{
  "num_attention_heads": 6,
  "rope_fraction": 0.5,
  "parallel_block": true,
  "beta2": 0.95,
  "decay_shape": "exp",
  "batch_tokens": 32768,
  "train_tokens": 195500000,
  "dataset": "wikipedia_en"
}
Each number is 128 + 32 x the weight over the matrix's rms, rounded and kept within 0 to 255. Layers, rows and columns count from 0. Numbers have three digits each.

# layer 5 attention value, 192x192, rms 0.0307, rows 39-79, columns 96-191
104128157100171121108160123133085154122073147105172123140176167170087142105128108090169116104133142123141114134153105124153162140131143116129107110155141132088113113159164152129152159128123173200163139100113137156125113149203105150098168134136174175081090176097145137175089176149145096119
142107119104112135098168127114165086180165131163079101162085046180131153124065081139103162081114152147170147164152148181140183099168132119138122164099189100193114182138150156164154166149151147092165112126155123104099087149072113113111145149130104113115085164127141081135096124119140087153
090116142157153164116132122156092095141129075178128111127127114170163117133097166138147174173122103181079093162085182174082071072154118143107148141175161083117109098087138179116104158120099107166086102145124120104099119138179179127163162106102179102168104127122133103150169167164091131112
140091181119169118148120130151094088112089101101132054135100141108161135172135176136133171130087097094161139151175154122097139172144101101117112083140087181107153141164068101160176134111139119102116102183162109113102141147179075188058118154148130149113157129128107203169170129157086093083
091153162161162137116082131175178128156129191132072183163081107155115172095124117133114126162078167094072118181167114122109157170148089127145115087160119069076117094102170121137126169132115103176116122167162157076091098132197158143144087110071181137175124100086168123146146158149131120135
101078129149081116132124189096110081118078086119114169109093139176150146110151115095126110165136097174086168163176104148093159153135146081157121136153079159172124089082153088106159161148128079089100109085106120118170145121148126070132094145116124126158138179078117116170082108097081133110
142155083155151139170132084105178173088182076159151078107143127191174175131097109106121191115123155153136088076170154146111168118178112085165129093158079133177147085081156088143164145071124136075147179066168101067167126144065127085182110144126110109080145145088155162153178142125147097168
056133115136099104139148165154112108167083087146062109077135117122141099130105087175121159131110083135129131088149118155123088177171079173147077174093167170113120121117141155102148123189173130082155135092156200153068162140106114134098111089130135100159095154088121170131094193165156084156
156156163101092084090117172117097167110153127150114187113143148105088120109142083166139108126181124157087110150160162147129160129134078134103175153117165128162190168130173147151154100093145141102104107159125116157159128110161123172113084147156187138124154133140096079133135139091126116153
126147069181134147137141150185197110163156150088095184090140108092184085113094131132087083084191110166107132086166143099106110159158135103178136149099181152164147125117153125115111148147067126141181086116106130156130166135157171118151071110164165151116122134101086123113140106119169138116
125104106097184188117142105137155117153135108172121087102125146080153167069077158081145143085143105102115127100121155171157088140073151106096070123143127166170109103104148065085109148148106103101103163143115126142148083099113081175173161138117153162144055172144086101107168076098104104108
079112170135160095183150084075153131152113083150144143156102116094169166077135165149094090120164117138116124140143143091098081091142150090126144154064156163117175103167139131125083146108076114126148150162136140121129148080159195144087110148118146128163073109091083155099152112087103115131
131147150115121065067147137158119118195121173091067134133182096154097108101140083088134159138086139176100146112152090162085189095187079125185172128165086183100118156113085087146129148113114189120179075172181091090120168095083089110170103108130071075105143096091173116173127130080118125137
139112131123086122118146102166098109125104156117092085093161089109130164146097100079162167171137136116129172125128085175151154115146170142144181119138110104131106155092133150069173088146123138068076092122095112110136112106118161173103174159179159190173169083106134146177112119159100160093
205139153123100168156198093123165128166106182125161142183128119099151115115147176120120156092137141162137074148165140125145129142171098123119133124162166155149148154103159137084110084096134123103118109132098113077101104111124136135147092098095149177121149187123119106097161091141132116122
123167177111090123100132096128142089184185169114123176176099100175155112116153103116123084153121114129183171095135157127086122142099147116156151179138110077184113166193088164110110149177136105139087098122150150067179174130066111123149123099114129162173157177121127163078137138168071099129
082103081116156160180153134083096128094121149087147076129147096174116074072097154140170181169072165081131062076161152141164126160177178088065134118128110075115141127106160102100092072177087168164159148101113107164155084099123077081188135115165122087109148117099156165085107083171109134124
148124176132121112151154110120081154165153094142147133160083138118158151123094143071149110169131120103093079148134126099164177162139140126110162098154130076170131167172181111149162162183088080063099099133116141155121158090150102094129128079101104167118140129087092085136104078112085083131
113159096141145096119176087157107164092103151162154096111116130123079164141139137091121144055078113127081124144111119108130101113155182101157099082094142171107188097139111107145168119064097106148109170109117177131139096173115136084170119069077062154168195145089139111147144085193185161166
137141112123083106129178146148134157099137165131101153161177087152080109070147125136160163098124157095164105141085109133122139112089162086174089139084160113101157085117136093148148092113135128101125189131082125183096113093119108119081137171169132093084137128135107133110078127130153081102
148102128092144128163086165110136137149127107122172178159121103113159160078082101105124092174109102108109122099113119143137175179152159131139121079129115121135152135083118142091141128167172077127129159092127136125126093148182170173097122167173188083123133165141103135162168089168074089094
108167177174191160114120085118096156151120151098149156155161105130121168133141083155132166150164111121147151152094175123087073151196089133148119078157144134080083103131151146117076123149175155068144132109171130159132169164115147074134124089154154165091088103117176164098111083123160077166
180158147132132147087092104142149144123075080119124166102147115133122129116110103095085114119147078166106124146140131149128178191169123124095087168088149098118171089145166100110096159169105147129174080186136175142119139155118128145061139096112179115157182087135147127160145153145122161120
089086116157120123162122110098070150093182114068145140144104179150138111137077116105100143121139151150102085148079131181071182199101184167091126113159167103159133121111158134095097170156109152157154121081079092165111142150114128128119091109134090165111101123147092102151096152140112127147
132147160169163113127127105121135147098068114130141087165165140172129089115076144114090098098081136150146181168111092143149116121144079188128140144172136118126168163127149166074167171134093132159101188150130108126131164095109164119105093064147107107140112112126159167130081154106174132118
093128108172176159142169117107191099102132129078120134190073142110184176095130165149123093125103131160185161094141094143093128166117128111135107174091077129078093088092149132157136118104170164154143101129096120124131096097125109121156165129121127150115155129082169129077150143159074132098
137129192150107114163094101163175091134155154140137076140093174154170077170084171155115138156079133138118077101170085163145128178143084099140117088143163128081084185144121077176162099129074127141141132078127068135138179094133093137100071160163078141110056169134097146095087180138082160158
184080175103113115106154089127107131143073136079148104146127146132161116188140160150107163092089080157159154086113072102076159155115083172086129115129159163121120118113122156129153175151159091129182134085088149103124168110144097173183081142136142101148091164155146098144180143159093129130
156153102104105103092108172075082092088114132149168139188173096110094164153092098103088167080143117143118085128123108158162136138101092152159153083157088145118155116093168130139095116106132093120147149133159163179176118157121075107145128114189115106172126138049123187080157163127179132120
150114078129086108091177135103170152169181097166094100149114154117131081090105184158153095138157122075149098085089076174105135086087157163087140156157103139162091075121116161169137107134132125107102143110069151138121179113092173093154111178075176166190172108157149054105084132066156156123
093136100095101170119102172145134148154100157105168122160084158186094156077092165095159084163116135149137085144137143120152092142153072077177126083135182155106107111078114087149114085088157162172087115124121078125143135100164077108156128105100164079133127174138159144132109164084073115157
150111149162070126120128100108082096142160102113134156128140102115133148142120150122189117177131104146092106086126161116136153130080177130085098068122152146087144108147104107133108085069115089168180096139164096152122151118082160178139152100119152086189159092149093112128144179101161172122
108128098121111098166144091143149175111193158108124093082098096095143116159093119076181104153146154169139167105127077091077119080111135118116156113183164172134176169085110107137095159193151148133093171120114124071141120093144137155088168151122088121161084139103081079147165084152172166177
106163081085170086150083143087125113166097129105157112116078076112073096102184187168130081160130150171118130140110069109143080124113131176149091148154102171182151174066112147087158157163152081147147114162101115139071136129060138093130175089138139085089162119130131099138166086108116074119
169072086172157114166091134177085135118140113074074089134102165070169165128139140185141114087170070102128183094173089165165091087087125140094139178161100127102100113114177101114153077148185152091110142155154081109126123160106162083143132147113155166099144099079087166079087108177148118069
068100128152093080132087140097144142140113086143100160109106120083126097185153143103116175170088096177082139170121144105167092139104097121107107159129132179111190087075130115098168093135163111128172134120103130084119098119128183131074116133104119069139119140150120150098164083097127116103
121072171128176164075114140176101156119081165104187115134152145156160140140095113154112106092126083117104150149140109087096125109186118153116152118198092127145138104124160141093092099146095103118120151142114133079157177108157091129137074131178188147113165106142161073139139132082118145096
132119099157119150121152120137095078168099112099179153143093110111126168158137174142110168110096096164159166157115118120154154111106099186118127191149101121094147151100142183097074082124086121112169168142108120072156183148085137136124132094112102137111089176098165170167085119105133145135
088125103081109142081183146172141147106104169118171085117168080131086149138102134157158179140180093127124163095118138105076099103155129069114176085160129116116126119139112066132101158119073101085167174146107164180164170097093109178127153169069175156147114080186168185168067125091166130114
173093112169123171137186110100070179147171106129113093154080179195086136158122088116140078176141099147149142095094171128142185081103077141132099124120170098125131112132154119136092127141144104115081129120089080069177151119159127089078116101164125092170060097128103160078145170148093085148
074099148175144193114173165159114108078090137124181186141138120078153129116143174146116089152131155104121102122126171096190156081171137146130172133088118169137146169154136106148140099133116145170073140153165185087092084127090080145153137117104107163176156096167167134140137093156150129177
# layer 5 attention output (transposed), 192x192, rms 0.0247, rows 39-78, columns 96-191
127105120143110131144091127134126179104087106172152167148185141136100138129110118086112120170081098108178122154143169210167132145160180163119132180126083136107149134135121128171147146087135096106139138101095101141110161137151174140108141085143126127127133159113090148131118083107152140068
129113107089094122139079136107074138139120121160102158077147049087123129077115126071182154165138125164146145207130152149119130096093163112131146164139175136144136155130121086099099112107148112134099116072066118170152112128111152139167140198081121098192180085140067108120112128134136140101
167157187174067135100157097125161090102109169173149149057118123180152120106079128093152142123101103122154081098102103106097101144159145173158178070119170159157179109139134132111146169170143101115226140111111125131132144139156134160065128140051084132123121138159196119141163204101115175107
144187105158132144124141158107144114156137131145141116156116096136141092223100116159143124097189135155125110157159074082131166158114146114119105092092142120100127157155116147121140117127096175126102091160140115094176092112161131083131164088116144077115139105124096079180114102158075162127
137120168150129143116156128104131113106141123094123129071190079062134124100183110089117133091113111112087111111151171181151100118162097163151151123163138138167140171123107160082178174111133147076141116169151138153064167107196150131135124126155073109146158167134128109132106119180129111081
140105118145169128103151108167121122093118135145123149131152163156126141093149114109111131057134124143137129157109126136108152116087136123101093098167179140102143125141145144102149090119107119138105137137123122129156156092112114082136169213187159123084140156099115087149180151164082063146
169123140124167092184127063151053140154115125097112105092113120148166122167121140148159130116143115086122113077134141145087100118111137113132054116113086165067108051136126108128133116165116113205104151088111110096126131100124126124140145171116191138143076100105160124109157144115121161201
121161164148081061081149151124138120124119137113124163103080194123159131130216130079087126116165177104154157132116174152125150130147120106146107144103173110154098131132124161167111113123165056116110135122123078129098116122159161176163136088123148151063088133164124100123038112188168101149
133113125130129153128150159153143118119116081084103174095131072139078114115141105084140144150094130127153158188127130135067176058151112130161112135093188158163152153140125109161129162062125102110173107168137158205148100137144182083117155133127157122188145223111100079083118155111149121101
148092088153147126115157154148154141093121091114073114126102140101123117118191147081195129101091171155093109129115067157115120128141147097138098092110128118148144101077177101144143119112137099131110126152113104131130102132116087128128107123170158119141063092114169074143126139175155087163
143145162125101139141087136098135135129122136164155142132101150146134101184108157105079102061125159202114119063106187073139131042144134164134102142106125134158150150111109149118127139172081111102119096110117170134120168097113126174133128145095164112172121107159130121161149158116131126091
125099165079117117166127137154157131132161089113121139126097163124135124150091135124127094091089147107097143081158176130111094149126118165131168107200159103150116104144148177138079114154125162085136141114054143161141166107132089148146077103133160102205173132118154163106144119163162137134
103129149112149092166099126127107109107095110134118154179102103092172155155190081119130128088094175140191146137088156158148111150158157171132087183128170106128187115116176113088143138083093103103153140095101130155139162124091168144146153152162151140125165076124088089100104096129163096111
123099123161058109125170101185117116107131144123134131116118146148164128059148094135185108089141095141140158123177134092119119146104140132125105158127141165062113124116147133121133172127156090159146144126163161155135130121111121122123149148138128173172093124130162082075121144164147123143
106126135106125160109126159105112102134152103163219145151186100080209104107141145110191155119135094114123083142109141087153176119156116113149079123152144112107115196113109145160079097128172099077168128121107116081084115126134135125148160146153072102128084108130082051134165131141135111122
127068110117147138153105127051152171104114092127156127116152108084133128082138100078178133152111128126128101138127081155111137120122174120101109118129097165076116135132130113132168105115152137134099137146133067117086081154154161124159081147134081111128089106141185076120150178127109120133
159115150113143155132101125131128100061144081132159173092146089146249116084142122086155119132121113136121079104094160099096178059100131143149131160162132116137126116105127139177191096153115113110130123164108083125015130128134153100129152161124193139199123125110112139189139081139108130186
099063127121160181156147131141112099146090093142144190092162120110155093072164092104128158094078148163047137177143195123115107139138148167141157134203164128167144154137113162084112120094140148135103120132130140110106139147082098146133114147158148116149182118140077104096135116106143116159
150143157111135143118146124175108169132120181121094065133122136174126115114082169157164178139197111132112156123106095135094095193150098122115120063111154136133135134130111113136128157150123107196182154062141153124152132109113096080112147148125187118155195089088125102101126113063114130173
089126069157120155187148127104138109074125115162155185150106103084151149116135109103139188091106117161124108145138183154123124152120145192113139086118099139097164182138076143092070124125122118103136096161133140092145117138101176084139135106158069106086110101125122112132145051151110073107
118122048144074154132155079129153145137076186090181112099133151128139127173118107182154149147143075142145089113167095154079115119119160145077188086137104147094147132125094160178140133095114076133140155147135134130171135122139105115099126128076127126127091181085167104124107166116140177152
146172103112122097114100192128088128084168156160126105113128143099106144102137137148149107115176082155121174134107087113095095138121142088185124130128115129111110127059138140066092129158207102134191121103134128109124150147111165106129160130107130108080052161100137101108114094177108104141
124068120144136111152149163123146100135118106129122151089162085190153121134164061128179107138084129169156123127142142142167176092159116117129131162133147096181149067081102117189165105167130127140098129143063112140111122141078125119106116129207158155103130107101156143122075119125107124076
137094099151126122120109142156113109132161095144111164084135130090100137115092128109103106096159084109136170104129135117122191101066158153117160096121127132068135139140100144107163177075121114195105121167149149171205077132173167068106160173177142116165109190092138095071158164123074150157
117118103121075112102098103186141164135157165146119153095123143170113114174089113133130152197119100101128141133105100157131131166143114081089110075077105129091126128139114136132151146133132139149133130090147178099199118162138132130123115108085086146105172117105195159098115134136117177150
157099168164108072117090154110171124102104075094150114114163136097086080139157128145117141080080098146108090118134136131163185113119136139114111122151159206114165101175124096123179117149124114112146181133149108107177145117133116118110160116151164107141105100121112146128098069123143148125
111082136134119130111159143076116117168140135135204132093158128102142177120144086141109122125168088184083143113126108128095045175143102146113143101158136104138141086116142133075126140158167165097123115137167105078169127121113118162092108076119169161101174137125135138104155082138181096132
086103180124137123148164141131096137151102157140201111079153094133142146174128129130125110121132098173090157089116144135144123170162119111128173077142129129157116120113140184125188083096097204136131098132174096067099160073136115134102146117090102089167130084107163192175075107180130083121
103159140127164136174075155165124159101178101084117115112142106133108151053085211163134104087139148111090163158164125153118092086077135115085156207078149069186129124132126083092145146085130087146105158117112154114121091131122138141167166113170113075134093097124161117090135182129115157168
130163183127108118171169159135200129114158123127134102134140134145131123105167129134166191118133109099116154124134156116121079091163112133131165158134142141160128174133131115130102130103079140126110153124147123116159069142117125117122151102128179068125087119133141162192116111125082110162
151146137069094116163099131133135138108132084098059119091134149096145128085115206090150086114108153136178114129164108128133102134136175174114141115140092090104142093159157060167096148148169109153129142136091097142110133158131082159149141117156128094145102109134164100101120162154107171150
132101187126110164098108203116146095120106120130102053055134153104127151151138108104171158138154092139128115069106111124126098178188062144129149118108140163095143132149091141133216168166163168128141137156133096084088141067127072123102179097135219072148107107129129185148119117112062117150
198112100144186132128106149117150191159127175157155104180128173119134208105157095171134141119074152063117098148119128125135169174119107104169168089114097109166139122160164133155129042096097163172134117066166121162133142160128149156110114156120144171119142113135193137090106122122104090162
136150191124083089150140137154147121130129149142082128168094167091155113154136213095124120177130121163189083117110132086155180088109149126128146102094114079114174116139104029179108124120110132117104134070105131194152109134104135161210121163097142119214080092149141119122086143143072167120
141158155126122145126130144100078133137089093107196108145144118119101087131110124185140145137148086159106121093123147091133159093163144112114098070062173079202118171113100206058179111092119185153110150096149145082137103071130106084114153166104125091122115115171105178137079147136179143084
147151199159114116112146104115189101172101137129127098185134131106097152131116105182138129112139113092097130113124196091194126065114103185164143169101093102142163171090124098110173127107032129115177134109110054129117134103120149085110145174098149147213099153119146127181128079148091139130
106116132107106099186132097124153122119093125102129101110161147117113119127142145141105163117127134094165129136147173092133130104108118125129125138074135124109105119159147182134126100114155116128090122114148148140165173157171154100090144127093120152130175100118125168177074116174125148154
095117108116129171134138120110128152137094151134092148138104139088168079138118133137080113171145117168088112059183087061129110143119130121165099081121134078138120172107109087131201093104118183179169069098138149164076120088115099165144119152084106118181132050162096190126150120151109191178
137108128078077169071146193111100073139162131148107161103082082150115150155153112135139137118173152177105100082163071126045034134167083178115086086201135119085095104115189128139157139130194110118153115196100134149136152123136123169115139083128131161123227179110097154119172148114108123156
122101104181121105119137158112164112146151136114142088121088140140135177085159128108148092112148143143123142144156125116090107200142108153088118106136127102169128135127129128110145146146152161176131117135169120123048098161081162154115181145164141152094160126090143040144147124103165072139
# layer 5 attention query, 192x192, rms 0.038, rows 64-95, columns 96-191
157102118112064113162188152169114144166127100114116163161103190089096102136105137145171119164134120143130133147126139087149140131116127173123129166167134115105097121090118175145131149178146178144150154141090111162100127091130128052080154147169181099143129153104092148125150129134121083085
147161119087084136091142149142138155118157104100097164130124160113153112144089129142159130171138132154131129099149116093059114153156131169138127166165145116127099157092109093135073133192094177160169149124093090191159128101127145146131140105111184105118093123150167128119120111143090157119
108160133122175134142063116148097103184144094132159129072120063121108142167136106154143149156093096101124139158100125172167131127153163163127140118092119102117167125164176161122145114065076136088150140117114150096088155142118114162186082157126092137142114136156102141094134143165148110134
132152132110069139145111142157119129189097117081166118127141161132146137154143138095138152116103128125153143090167133141161140156111146105146103132147070148093112049075115180211110152142149138127123162128105115111082137151140114041095129093191135150198128154178103164164098119126077129119
083132071106071152113100128143160167177092111112215120147120179128110112122159155139135142137137081118121105094144162120132160144151113088160082124129088087080183107074054168161148110183150145164146125176109114100096140099136102080078152088136135141165107129110124093100096152129074059128
169162106103178094149133092150057084136138174115125125112081167127140106135116074136066089124126139159140164084112101083133140121151103087104146108112205099147090109124158145137122080114148172149103138107128124156126151182148074170152136117133118123091136109130177128097179096151085187091
076082125099128197120124225134233149133049064046153144180130094071061197111144157075140224168087097141100031122240161122173134103176175092145059176127149125117168142058054200157143207161148043129166149176102120063038074095141099045124139121188049124161041168124032074082011112130107149192
093171102094149163089175148131087153134110110141121139123136117119114108094147137115175082123160097164103132108158171158102110144179071125119082097166098168132106144104140151103139144142125172082151169132105155130112171128179149121107169056178135109101087108086176136162156154150116126077
130188105122162165098121106081145105128112179126140131132105159146132150071156122121141075099149109174084171125096151083123099109146070123137107111130102110139131160162159144166168129098109131126134124173146149131136127090129135130053091125141154124136168131113157103168117124122170146076
182136083084128111145147082106148089135115117149150132160176090143160126113152086107105084079148149065127173136068102145129135110113083184139130094089163167158073066187161133092108124163159154085076170117165087154185162161142184097114167120112186137107186115146151134164175129123124184116
078181099119096164159144100135088128169150144173202078131147163162104156113132169145120071141158091125152178099157145104148170149144113119111104159114142156072136106146104154177181153182114132090101061158089132109119094142122131084134128083149100137132091147102151179124132144049088054098
177140125117114169148121105064088131088115153153179139136115124137093125145105105098097143128108156132155135074075079081138149165081128178162159106122139098074108131117104125154088138149154139091075098170123159134131133156116113152123137153166116101145140144108170163104135116140182114108
115126069103105163127101139111106105119139130103177087120163143162113128113137147130161098178189137138144155131147108113109098125110104148114112131084131109115113096188135157151092192110107104112112144141095077130120156126122081133127085116101094107099110117121128143123142170138137108151
072113093097107089217113098144161160104166098080112197141116175162184099172090118152087125133130063133155175116177112113111115146136128165140119149151072148151093098064112111147144153088134126092109148209164110115077144156119182092126182123129124135144096110129095116122138104149084066087
177095158110098179094109156150163158119166113120106118145119125120091117095150104153150179132095110069105090066133093134106092103154151130184098105082109117148102088135164079151083155117091118090109150147115138124177113197127183140145183164151178194121150139100146122087127140190104127150
129092127125143143119145128188163106120120149141097124134105153144128093150172099126135131133087099075089136101121101173178136150136112158135111120165063124076154143138180127126133137110105084156134155163130135140157084116111126153082093099148152154165108127110156192136144115128077079159
159134137151115179111126099165173098147148112089131184141149164113095161157110122114130141159085163043127127141185157191106100123126138136148074113147076162076129146074139117149104100113131132128155207110168129150096133117086123119118138131110113136142179142108195141151117181151152155148
178152133142124138145143169087118141085104138162121121145127067135120131095125130171160120110088154124089093066150121117117148130155136135124111125106133087127111141153152076144139159118064072114120086145106113174099124102066137121116160160132098133131163105128138118127149105160138143165
130099122092114153160115132096120089128081102058091180111133137108086097124136115114109119162145115094130138131154095120126142087155125135100149133158117125166121114151088135135116083155070067129128122119105145147157130084088147150137086162131133132145163159124113114123100082182093106163
088092056121118140123119127127106179105140120150132089109114120135149119105101142099105134126177106133086110155139119159120142077101101096180103111170141118189165205093116124145107129135136169102132158134080155159143108122097116136154146189137090119137156106095119070148117171134091124152
137145134106144098136084099104158133130079132091112101084143135110066110068099124130141139110107166154130158146146126114141083128059119101070134161097094113173193101170126133109058130111126145105179158139130087131165133056138115121153109141109088122153131149117144133063065103135123159188
194124105121099121097141164139168165106142144095081120113177072162094118140095071158108187146129158153106160145137142146133108132129154114091113148120129115143139160119111163085103155078080101132135159120086150130147109182158122107120146151102150095147105138106137176124141109162127126171
140087141146160126142085087158114143119154146088097143090174138108086157158118154080116134097153121126124154071113148156134126108083105144070181178108101108170128110174132097159055096129099105164124137114084107146159138093099176173117065160143090146106087158157157121152135092146124148092
041137170137147157153077102116116197152097063137178149083142173152146147176136153155180169104121101184108144142097137184156094140171130151069156168127054180142190154183103102122129181096124125137115097097074115083157106143132113179136124091186103153144111156116171102155093085121132066155
114131081071083093150117115096094129125130143095154183117140123134127116122145147116170141153094057119120173058114113113150166136153116159151099119122135198148156087098074072122161144111155125088139113168081089133117159145096113080188186149121087070132145091087177083123154169115124050120
130143089084137206052158139158123159145158174121142174117133132142107098154179076178134118070100137062122077078146146118129123110116167087183138081158091077117096143102114089114151138106119098151132125103080151109175102131131160122113139193152160124164150086095152143138160135109165182114
196135113097108178110162094143088138140104126113148082115153149125133099125136104149104106135156100116117120055103113166102136079132117093181159154121127148076099114101082145161106147153155104160145150143132136141147138102119163130082139118127200144111095139114142106140154133130067130144
171106159132125079109118156150121100115156093161120097164169106154118104181130143107105139158143133074170159109149098140177148153137075129174078116094142110156085166143102162120149112134136172125106116086109118166104138166078169111171151127131115126169162125159091159133142131095099129117
111101085147106083145158138167097115131180177163116108131148134162172117134095160128147083099197110112123128132144097144164113117067140097133100057151153069086129110149132145190114124112125172163147155171186116098130180131138108097108152082117152087118142142152150100174185118103095142118
104120137176116113209161109132175152125151068108130092100122121134090135094176164110194139161069129163064117149148080106111178119095166117139154172113105170154159127118117082103059134164099111165125117067116147163098167111108163162130112116171088169168118120181070123142145160173130119144
086129113177107137115177134142175119142169099100138086088174140205114116159142130154112043136143131129130090070143144077076123115143115119135105130150165112105101119142117149134097123116117107117117140086125078091111149173130150125181084112098079160083175148103175167156165166110102126120
094143089141123142140154116104179077165091131149189060137106164125128101109142151123156132161122124166169149135109141113134115087120117129135171152096143161085150112130143109187124119124112168098093087100157128128124082169151101151131151107169099095077076130156086133176139140132070098143
# layer 5 attention key, 192x192, rms 0.0368, rows 64-95, columns 96-191
121117120138124138121099146164146092121128135135114107113115175146153146085133080147113110124127131105135122182106123163126145101100154088141109110153119126107125144141121126112146125129127135091141123140143141142116136147109179143092108156113130141138055160088146167156145128136101167158
141103096114096123112111153093198120171120118087160195183094112114158145090128156171139146127100164157164112178156121132116138116144114112112116098127133093110137124142152126113128174084111121098175172140092113105050128103096182116123126095133085164162100150114078096116148151166098153155
142095138123181159148138132095132126147109101163106132093139117129125146128182127120164144153072117125123154128128133139095150116117162092164156115100152126109128131180130117187143110111122088094131099135154089123130109081119114152126125132141139104078114117130114166119155099084162155136
144107147087085185087118142166171117200169134113155148141111185093114157113174125072129118079083151132144115168119156125123145110114132121083126155120122160106103080149072206167150158105061137081118140131100122171114140132107128081194086126126155139098154157140113185102083154117117126147
127133175139152133115149124133166117107121088109127097164157145076155105100084106159120089165105123157125105155128145156098152136098107153094142082190081146124112101101103172099122165151094133114093123169124136172097173117106147111087109158143146123115126118107116075107159158100114119127
082240136148165146168100131131050139085110201160159100038130108089191158072120164120106127153141138119125127080103070128112106205140096157121131157122104126154127126134219073074100163088136182134077130095156176094170059168132075168125184131147121150153157120161119042137123152117178149150
183071174116112139110131141168165132130120085070083180196127136170136096126093142075182146126158113127128126125169183117163065114124106182175145152109141119111127104173076133180113107121086157140187156161114136119096129124125130104109132134105116123147097201106127147060080075118129127133
119182129091110080124147093090087152107144200148129087099156148086172076153124102173116157143133151144120172101090093153091133124143090113137130151092111153097154204143173075072044090138128191144052098165120105135182145188123085226131169158127113121157159068060163076215196160105176125100
077198143191112090146120087116080154139122150202152120104136095147118145118101182185092132143115114175163133140056132150133174149110073161112104132113164092092150114157199114140134090154119178163088146057161120096186112100126074177120182144103114151141081110125141086178138214095190111100
115161121136108166165140084124103088096106139152118096158117155134141121165147117129093179180144133149117104120138081124140131112144167100123079161152145122099159127147168115134164170153161128136159091102123089084152104119107142130124152129090093162096136110130122089149096144093095184137
125108107143110133087069168150071096134109120115104144131129149094117168143102118105119071118153170122165077101155042214133139168059152200108130152067151113101161139139199152145076158107105129147069090176116173090127131097121155115175133160100149177132139135145112149088125216174168117092
080109096099201099165141118081149138097152147129169098127133135096169141149193168130127194132087159189098165167138154102074155172153146128095105149116158155111177148122144154169160110120109112093104139091125123125161095102122162135149139101143074159076166095114088077138162137160143156131
149123082141080148124154111160172104174130179159136135168162181168123103137074098113149095075143150130147094082127088177135090097131161170174087199063122118094129107129138121147112122142105134148184090126119092155127098175140144071135118119083175117175102116082115148114164164120110116094
133142155083077136144099160136125099120106130085117130166160094125098154103118142102138106087168161134144081126167112122131150119071132117113104105141156114089123072137165144104141156110180121138149096116167066074093139071155132107171117095158166110104141173158179133152123118115127117196
148151114138110183146119155105104167184116137141122078107180083127144147066128115103132085139140155179095160150073177103151157099179124101150117108144172090139165116087079120097131142151192153123140139123130089142103133100127085149124084161179161153097141075098152081075096103061145173116
090125109108163160188130153135133108104113092141098108138106092107148115075118125084097126127083141089110170171109115145096151149165120120126160093105158162147134138149174169092122153157186115087167151156165140109103139125150160106181163084135121099162129148112166080143159147122168139134
088116123103146161134190139086165109117086165136128082098117125132153154064191102175107135117098184170104196142138117107134168162137074089071117109171187157119157123108142114122138104097157095150116114159103114161150076103137080121096131096166126163114135092141086105158120162071084141158
152157151148091157108158127169083147137128139135139105122143119171123097131129132117063144158110129115121142175112162087102184114124177107129149103140169168106126137098149114126108127151142149121160185099104153160063168156086174119146128122105164170123142100152136127105083095115157091161
125084163101126125087146098105166113096158085123074107107097139141101156114125138078149085145087165126109099112146176093087120080128122085162181073144093120152082114168081130142115128119175171132116126170151128129132173108097188109092147114141146179131178139157104105128105057136146095159
100118100116077160106178169161152105174119096079123095143141143137108138193143071090157147103137066096133091096104169105118160079110090080103119106138157131144096105093140138155136143090103088154138108153090128142095097169089143134113142060085111155105164142124125187154114104151138131122
125104193067124125098138127112104184117130112143106112150168163075152170120102157148118080124095135127173175106166126102167122133130106129130155140173122097093114117140104102120072088168115153146147135128109133150150138115130141150112097085106163077128140155130127126070088092165159143130
187128177125129104178139116166079095129169103126133137202065102120121095115095174131170082113166178092113105098097168146115136126094160148127150157173129173147124125111084154130111112131159137088163142137135101135121159113096116109110084139098102094116119152117121171114161081173157143168
181103148062157118167087190204150167164176100080075130161112083151157101098086106108146118164097065071144131118088133153169102149112143184148111147174125112151103133155087115099138156133170112106118065156071154163101149139116109115075039090147153128161083133116180160113144079139155151156
125117173103113110085088153115120178077160130109074125145157186104117103130087127154171078150112161122127135143072080170170117065081113158206102123128091097124131107145065158124155091128099160118097085177127128138085121119162109158104096102122163111142163161082086128153134152120150112113
173117133119119095114108111121124139127119124142144108106136104128143164170100142117108167090174156157158080171102099107075153155086103089105148113092185100130169133099143098111173143083169130187084141184138103135164116115081077188104124119137173094150139104083114098134145162167134143147
116154092164166141166164108170082117074109164199127130113104067149185120108165166159157128150149116109112152123066169161105183172130133099137137145131181178160128164082082149132182193099182157112120160100073182144130098121149108158089099113144096129077127141125140084132090118135138164180
121106181139104117099102129170082103123144140152101129201103106143162078058111156128084177106149155109121170172092128150095180167083073088094118102147134136128147124092091112148155137080154156149140093076078110117139120082113090107111113144084113086086169143136078093121133158118148161138
140090152188143155139160087116075093138163122103179148147133159150131119132132089097096106137097165146125145113096138161083092146142104133131163171141114100120140116137121106107123215106091175118151062131157131172131104161167106132131145115120127140182166070137162129157154151188179137162
080153128121115144127097103145141098176102108149132135140152162143179101171134153161078121083098156099177142139165064147150149166140117172112078104071158118136125092076125098104158129068125108086158130096093122109098128080169137141166176150149083146156150113134164146103160136075125103100
116122174109124196050140150129150174129111097072111140158155133132062164099134150136148086105149091155102177120116177133103094126093155152148117124140132175111143108135063179107146092092149164135146127168119111119160132092091119169151054144138100124172115179084188158093094122100099155138
139166139177084092156157166069190099076117151131146142100159100146179087135161101120156072106137128145120146166131090174099061199109135077099117167079121119124100183163156153083145152076148170121105125132163122163183121108129114102131107193114159149165136204121138155133140216124133084131
153144155085148094053068080148111113186142091126131161085151124124132125195145091167172116113112150121134119151158116170104103160073179183174149154073134147128128095155115120074155129125101131134146147163133171084214127166122166142108182082114098151179078134097104096126142115102198098120